python train.py --n_layer=14 --head_dim=32 --vocab_size=8192 --positions="rope" --rope_fraction=0.75 --init="trunc" --init_std_qkv=0.0207 --lr=0.0159 --beta1=0.9 --lr_head=0.0127 --warmup_steps=200 --batch_tokens=131072 --doc_mask=true --train_tokens=455400000
Each number is 500 + 40 x the weight over the matrix's rms, rounded and kept within 0 to 999. Layers, rows and columns count from 0. Numbers have three digits each.

# layer 5 MLP up, 768x384, rms 0.101, rows 534-567, columns 256-319
465481470575533483516489421506488480495543530531496493502442536462499553470502506494464548456529525453440448530484509435485515544487546471589523502421499569446518649414514436439626514474444541
486535522497511527494434487505515533480461501478478492473475506436511502545514474490595461473481479429511480502539476488483432505477529494495484541470485440563459433497462460441529494474441406
470420522455477503541480508524532505512507486524525458475511503493508529559462518451566505517524510436465576513483509503450472475509512416489481496513538531539454499433508451454440527520482506
562431532501488471536460535481528474549493461500474487435506512534473473527490523510564519542391507450469422521507520491537505415587596527439505418449513506486478456521500576506498472568501515
473511549500459533525499497523523493540479466488475437487513469524465468531477549524513431457517529495498568434486455424533452577536470511556495432554493480511487496548489500550488549514479555
529509497494537521431524498442426585472436566438449561480517520492523529567507469476501453475475490513509508459527463517452544509500508529475473469522460495490419572515470453554527480516421505
468475510476494468556497459470577536536521531495490580523478474482478554513510496531525529519504491436503492427519445501506475483501446469421558480492486445450554524452487519453488524556574471
486447464556468562552508493504541510468531521481546529464563534489493504496512571536468554520521506529500487500484585445498403511513439475472521431464434576545462521512463539502459548508500465
489512460460569518523419545520573543425528496470465430482570445450446542543463493505572472445568427473556551531588466524485459487462565505450462538550471547501535562494504481446498524416483482
535588502523535498514544556552506520432512481552503466521483547428486463523552476538481517523557477507499472499481517458525562567484496533459526555557562543513489485541497481638572467517481488
439566476481543465509534593544508504457535543496549452511502539533500482619505511478523521516555516468480439398492514476515442423503454516470476436478522489442545572485482439484480516451515557
490494546506573444558511553472491516488476531503437485485496535593495507477442543524459456513513457428481510518512461556468494530496519536503546468466503584443532471502427491497531527483498544
481548472572530526497502502484562521527483485496527583511532535468576549400459532444523483498495565465486513588472478580555537527443512455436492514461468492396508476515496458501503477515530518
450501538487572550449508588415556515498511497465566487480551490545591552484478536460484516457563553518482531457573555534539436416517468527568562510420508532536495522451489518529467542429465549
499525472534511490546466452558509474525501498452576518501465494508547465495475542435489438517434514529542547458556506565505429523459476507519525503509459463513481459495482590500522501493541550
484548512565471410467536490529459453495499506506515500515482479532490431453477501475520527460527514541462421416481474489511486426543421444505475589484581510494469485548544567500469469502483495
506583506487495530499586446496510391573519468519461469487493515579499519438458546481498508527472505549434477535574520494552534509511484510465498501458450441457580586510563575495557468514507602
495481573523450629446493491442498472481542486468555415466459504512435431420499535505562474559500509567518540510514478504578483523501472529550449433537452459577541453474471539517488577492492577
521442474435544486457462522416505446483509467496586487530529549493506454428558514448452458487405500443456477539467516571459402430533515456489458478458446540462505415519444490447501478474491550
456483553482461511490561436467400488483478507566417522509437514479554556410469501488482558436480493535537528544457524459479555496468514538544486486494449469455458520536527490489500535597437457
442501454530407392500523482600511508532458547543510489468534518576481509516513487446483446551471543509498535471510512534508465523508588500491519502420514512482578499458462528477449532513454569
390501433488487495591501366475564485492471468510481528489515538538517569522449464486520453493524494500520467531492511525451566535538422462495604519518499437509425552496431444460525556547448496
517456524460537461553447503504480497475546509515477517520495522398563453454543483471550491487525554476520491486513559577517530437496501455404505554499475437535446515490543516518481536501503483
489543510506538488480524424547514531491502444506547507425512489540495488462488441470508437512545446533450509474509507472490535568465463510481485509495467511534489535448486478501462510447471510
473511552501486456521613559546497564491537533490512484526502418426458462511465487491522543471424531478459557506515482486516461495459495468517528525488541561524478441526418536571521469483491563
486485521473515464438450489500468449463484489535475407449411475523454490469532499520513489563549483528506502534444451483495484488462481519521560512499512465463552411481466511510521512496523512
566498459474511505525508515468499470386534507482553565488523605494450542491449480444514575551501537564440535504473479526516446519512533478396508512529397536407444503488431505466514458584493480
446419460537562488528468488478456457530465512515531481573508616513522574451413546478465443490415453488468462504524522429467504519450460548501487520528545507601528549477525514534494477553522492
494487456489567477520466462536552501510460518515487468538408485516524486449545491440451501539484561508516512562580508485407463513583478520478538499534486483461499465470549437520527459519487493
446547452535496542520484464480586465456570498516494538445546506508434463541485447509553542513447543522523471540538527516497524511429453504506494521452500532489464526466500462428484527457498561
422507507525460589470565429450451484471475476466592533502600486469503452456541496463508458474480584503582574462439576459460457477490458485496539501469464452486492553496491505576434424439477486
524576467502494505496545473551516550555570469514605523477416456485528492590540557552542509513479484478540550429535452489496493538480584609571498503521432506470537471490470550407436435468448436
548462474547488517570511485477543420540428472495561540541544468537481503475538489496437492497550535485418532435467497470584548449513545454480469528518436485444504504541453527475499483528471465
484537401434582460467552487518445553559454561495469528493543556453489495493462509553494567606512431484543497440502495470437536490487524494530434523500480535500493537515513498518544443553486483
# layer 5 MLP down (transposed), 768x384, rms 0.0653, rows 534-566, columns 256-319
565447494510509537505517552590502555415490474496546459495619533486519496593560533460498496526487530520503479544445543487572455524523454517435476468564482579480527536522481502500525490452557549
493503536515548507489424506501465453556500471486486471507482519523466490558453464444446442474421528503404478559519531492530509491406450524477465557522504478479530521540515539534488516464520486
594445574560508506467477555506546491574488486508504490492576531478562528498517476547491494519437504464470485501502447480456509440485533471505531506459517444453486493472592512518507621544479414
446503499561498530476539485539526470474483553442554525512524476547493440452489504449512473472480500547466523521555436533546452512458525557508539555464513437453448553468514523520497480505496463
418507522476530500502515517460523524427511522443428491425545533500537483512526466453518496530550499552530527413564543458517433478505498518484544473528533434473494483545518510510529501509544516
502494569494566392519560491490488504466482480489438409484540466502493507534530492520576471454521480531477518441506487506539484471503525457548551513564467522473486445496492507452483517537511472
489492559458551476462453474498447501462445460517540487507432455513491531451534548501514481516554504552518514510516493565449506493567565450446507462440540461544526518460484450539483541461505504
462495542419482561469499492529543570491488500539477537499495530504508511504479474468457529474507432517473526493567506452557425461474413460494525430483491462489516558517447490529476479425478535
467486468480466545462471522492463551466459498573502508479488504485495467489483535529533535504475460548479560540461429536521488501538509488503505532514503478470526525513514547554469524529528577
482426534553496451427505512459508584558532545486496477488423459482487563485471551524513522564444495432464544482546394518512467495553552461554498449467454568518462549512458547418427519515529563
516476582433452510532431482577488499496477541572545487507502524518429524537501433448529458413474507531440460449507469507550415497455442376477512466493511514506474576539468525470540393463513451
505458493502532537521491527519535470554513417449439571558467541575490477445464565496483527472506512469577517485442518482543521507473495447536500590475526531479473486523531492496467531509495494
458489505529559413472556485510504489531526478559505491518527533516525542422492524437604551525462571431461498500507570461504514566533508476464516563469506443503457443561442466528534521509437528
547490543499487494462456552528515456549564527492467476496459513470563510505542512521567516525547577470481445463433500549499486516519516471484550499545471528517446542474501537491486519469507519
456476517477466475522563494578495459488502409490509481526482466488408456434495440440451508521563539553502545542625506501503463449484516529500507546445589568554502479482472512508419518573463526
511438518514479493477517431537598521470455527558509548526439541443498533414502486459556500512475457551546487483521491566469555499470481513444446583529521491523473500548532472475472495467556523
498516476410490442517520497491547434470503473506499431524514507596436480614439497540436529545460506551432540513511481519451517520437515448555536436497505492507477420558420606484493505418570511
582437503550546497490464484428519454503445500507471531483502507497446478490550544577495520501499521487476403570491472545507498474556542459469533479529511558545555477512488509509547465486509514
470516479546507596498487474501476491529510573519574448530523449549444557523408524477515572457488463483532532518546520479496511544508465463488556523474424568516561482480392421466479486563528573
529458489522510518492525542482476517510570483526511589463472505565512565495523571502522480519527509601603505580461482540522492551491557492460520454520481556519517454573544484579468564489505532
548456476551506417463501542575551548524511497529590495525559510460438515515488488493535505480486467599517524618515524484480460470542518506524541535483510456534501538497479498519528516552551455
447547460509475477523483522433483484515525515503498436523535593424509445502556489522507488517531583486527420531490474485459532479499548455448539526499419521546492524354490482492587501514511538
495460500435466484441481515530553523533477534494475517556509449451559542506532445435487447525517522526474530526417525530512489465487515525494535594397530453544489518548622474483522482466506423
514526471472535454574526485555536498464500479519455507533466472439552452452522536487571490521492452506513563500505511475407609485484430596500490532476491452520557557465553500546522448483476471
506469464523539600534501427454530462459493547490489463494489489523442521481543518507452573511527588507469425499443456533560536405498471535495502487476518521456493494429453458508501552504538524
495537421522487491487493522474479477440450514509474495546491490559468570526507492486475575525431511485502476521540559480503539507553446608562552457570549441486498549536528464464524457536418505
491490546564499492517485456550498442544466580557589464514502476522440456555471517518489461497462486497535483577517483523449503469509498471534480469497437525571502521506490542519509503532512436
395513491520455498518486518473488440478455475461488500549511516517482462485429465450506496532537506517398559456451479492439417550484462477434463400522495482469526439485469500523536529512486465
514494520489529496501507412518509456509478495506493487486487488517557456503516519503537473514536521556547475457508562451473436487522502491537518466537547522450514492486559505527542490467534481
442428536498437480528498503516479526523522432410475541532561506563435594530491529497482427514450533548516495524524537460470545461475482496510522497539534508524464551409549473504486500518401527
429583470568537461518454447480516470499531504481538470470545428551503431576525552540445505460502447534524474543618465540480465474508548467450443500522517474435515471514479487536488521448517504
565496477448547489526582488543427580459503485551505487516515456524481541506474438462520475522569431509504451468547540454529500498464433487582425492520398485539476483549514507531546471470469515
501504459506503422508456481559517495430544427548522470466543506562472453479537426499499500460489426493471574442573508460466511500476550477489551475486497513458487450501531540435535482466483520
# layer 5 MLP gate, 768x384, rms 0.1, rows 535-567, columns 256-319
566476453480454603519472504492544513515449528541530520492565501489497490505478530464510584497524454487536469477526480536497461519506493461553524526571531478503548468505531496464566520524488453
509473539501444415593470542398460513581536440500504503581482475512441473468475546516421509471502459518436497443428431515508444447554488444474552620574534545458460515472499497454449478525545503
429399528492475455453471542607535512524472540467518467486580472561462544544492481524526431475521446464467455473514473540549414482522391522516436493520514548511526454497494525484546517536522543
447518491486508481537551514433503498482497538530549528450479482493522488548534510549490486507533502467547513460480546481458501526430486485514502469465486528523476540446485492490475533473534469
480531498468516496493463505535498509475505512493490533521489533515481521469532488435514494478551489519452483511513536503491555442529485442523483480405484568545384512467470423494462460478543457
485530535520503462535441455462548505503484516504473500500480485518495476432541470452482407458531579539472549534489491531496465495528443456393543449513522525427459481488501499480461476530471542
442458537496460440435555491517496520558432540532467546407462523510541533479479495497525414500522580549449458516442504501507491463477510506496446548450504556534538525494483475491497475574501539
547519473435524549514531459500485532504565618546504460479554414498439543475546385518537516482495552461474531455525535441483441527470459552506520546509491514545516582483526489510599599549404479
517562469501497480530516515465428561523537573476478514517552553551495571400505528574498517569511481489504522476555430562453550530430484487524439550479507536565501482523490568533528418498617497
509517547568542546498467435516462506521469415504522455400495569470514495503516547488450622471412510484540484507444473560437492519498527536544474474505487502497502519554510489530539551536569565
533446457482421459525483498533473537497505419544482468487498491495495508524581534449529564535512510467494388511464459516477442444494452447461514550433484515471572538506476537503542493485488466
433464528534530513480548511496530482483578460523449536510546426472519464519492501514495537573537477540443480383499577439496379447423530495497530514502480476458430422522472508474548532426469506
543510479555469470536489498509486509503506464492429485529516465506454472471542518477501488553439460477540460506469436423569466524549483496469455466502539516511471482574506450467539471571489480
467484489493476467535509522465448446473488523451499542506433481545488479491471467491529529492532531491465490536469514500518484503444563466484552467532453494442540451548416421561473477499485499
520492496503585522441531500467447464531503520494520578528571464541489490540497554547530441470502510497465511453520488526499479503531490488491472469518510542494508490428459514518518447490394505
504450496470454531479474575482553553535459453454487455526480531459476527463512524489483495465515427488533580491492428479511411545521518473507498534470554473485469515528480481451486449514478516
522499571471486557524512467480535466507461493549495457532500433456473465481456550478445570473570514493548483516475481546489547497526490508467559531486527456536512536485493487399404502524490436
493425489467495629423505498526529502486447440436497469521500482535520437424508487458513429542547544486485547449489451489558490529489536489392492516526447505501493493472503503488507503489544588
490551562489473553460555505534490516520484508536553517503542505504481514561482493519506402435467579564471561443465593541570536547537433560520494546446565436489497522502510464491521535432492562
534551478484455475470467476572509499551509498536495540439552458503493470540445514508449536484481519440470581466485487517560507456493501473465471454525510504559477484502500417418511525461506498
529489468430459490495484509473526462476528532496510510532438528511474508538556489495462487517572429540531512518509475449531470557552472555504480489540520458476468517516419488426519442437476509
510467504542507490493454466485526443567483519496510495514514465410517524463480561522461478461554512461510475473504525496514514495445454503457497526460485466480552453555465578489486487488509539
496497469534470435537512450529508516513592554471423439570531542547544464603554471498493481496533499446475499494511455492552501459519500591479480483543482523564561530536569459492483500578527484
521448545528490480455497427518468517586527537481481447466510522506459589490500478495456541505551568471519462463475506468498517528430500510481533456541466521443580488483555460548485430520474514
552439493455452588502472530494460472495487466483486539532501522442530506511519475512525522565519466515557534484491523508565462497494513436515509523526478518551514541479444458593486515550532473
543477413461519420458476505508473480512543513473469466434527515526535519460508529482508569519479560527512506329533567476609555533459536485497459453540504438506522444475476521533533462446501529
532513571479513467613487447551539434530544571520514497476477480499525525559477485544497503491570564498475458540449383538524486460519479522407453400507449494446462514471555499512492541471476529
458464458491468548535528515506429517448470542456537540524506518549496455509570448578444469518535375519530479436500499409470470426473538433571524477618497590501452537588504562542529519445540517
440472491524463472562548513518500499503500480499535537458556542545508427548478476517444532504533481494501531490598441441489455459447525572520462521577489527531506517488462549519467483462544505
548503514441499492427538509578575498384423507563507538485515446506532556512459498544533468475505480493438502459509483466486525441534519526581524525541519457509502433479528529441521502555512546
452545564462589437568452470436493593479576542468469543556535484492517514534504517561532493422502473549466553503473421425474503473551534519515412513586526472555552561483469436493451467470480478
472530495536486458457496464456523549536493440512477505465446478553531557548496540528481498480510525470473492542529437563436478454443544511501488471494476468433486402502494511360493449488458493
524530480484548460513506540457457545491521558481493520509515529495487512474504515501505549498507555511444549499497518484405491507473579531495537535459452459477473510512430434528474500536535521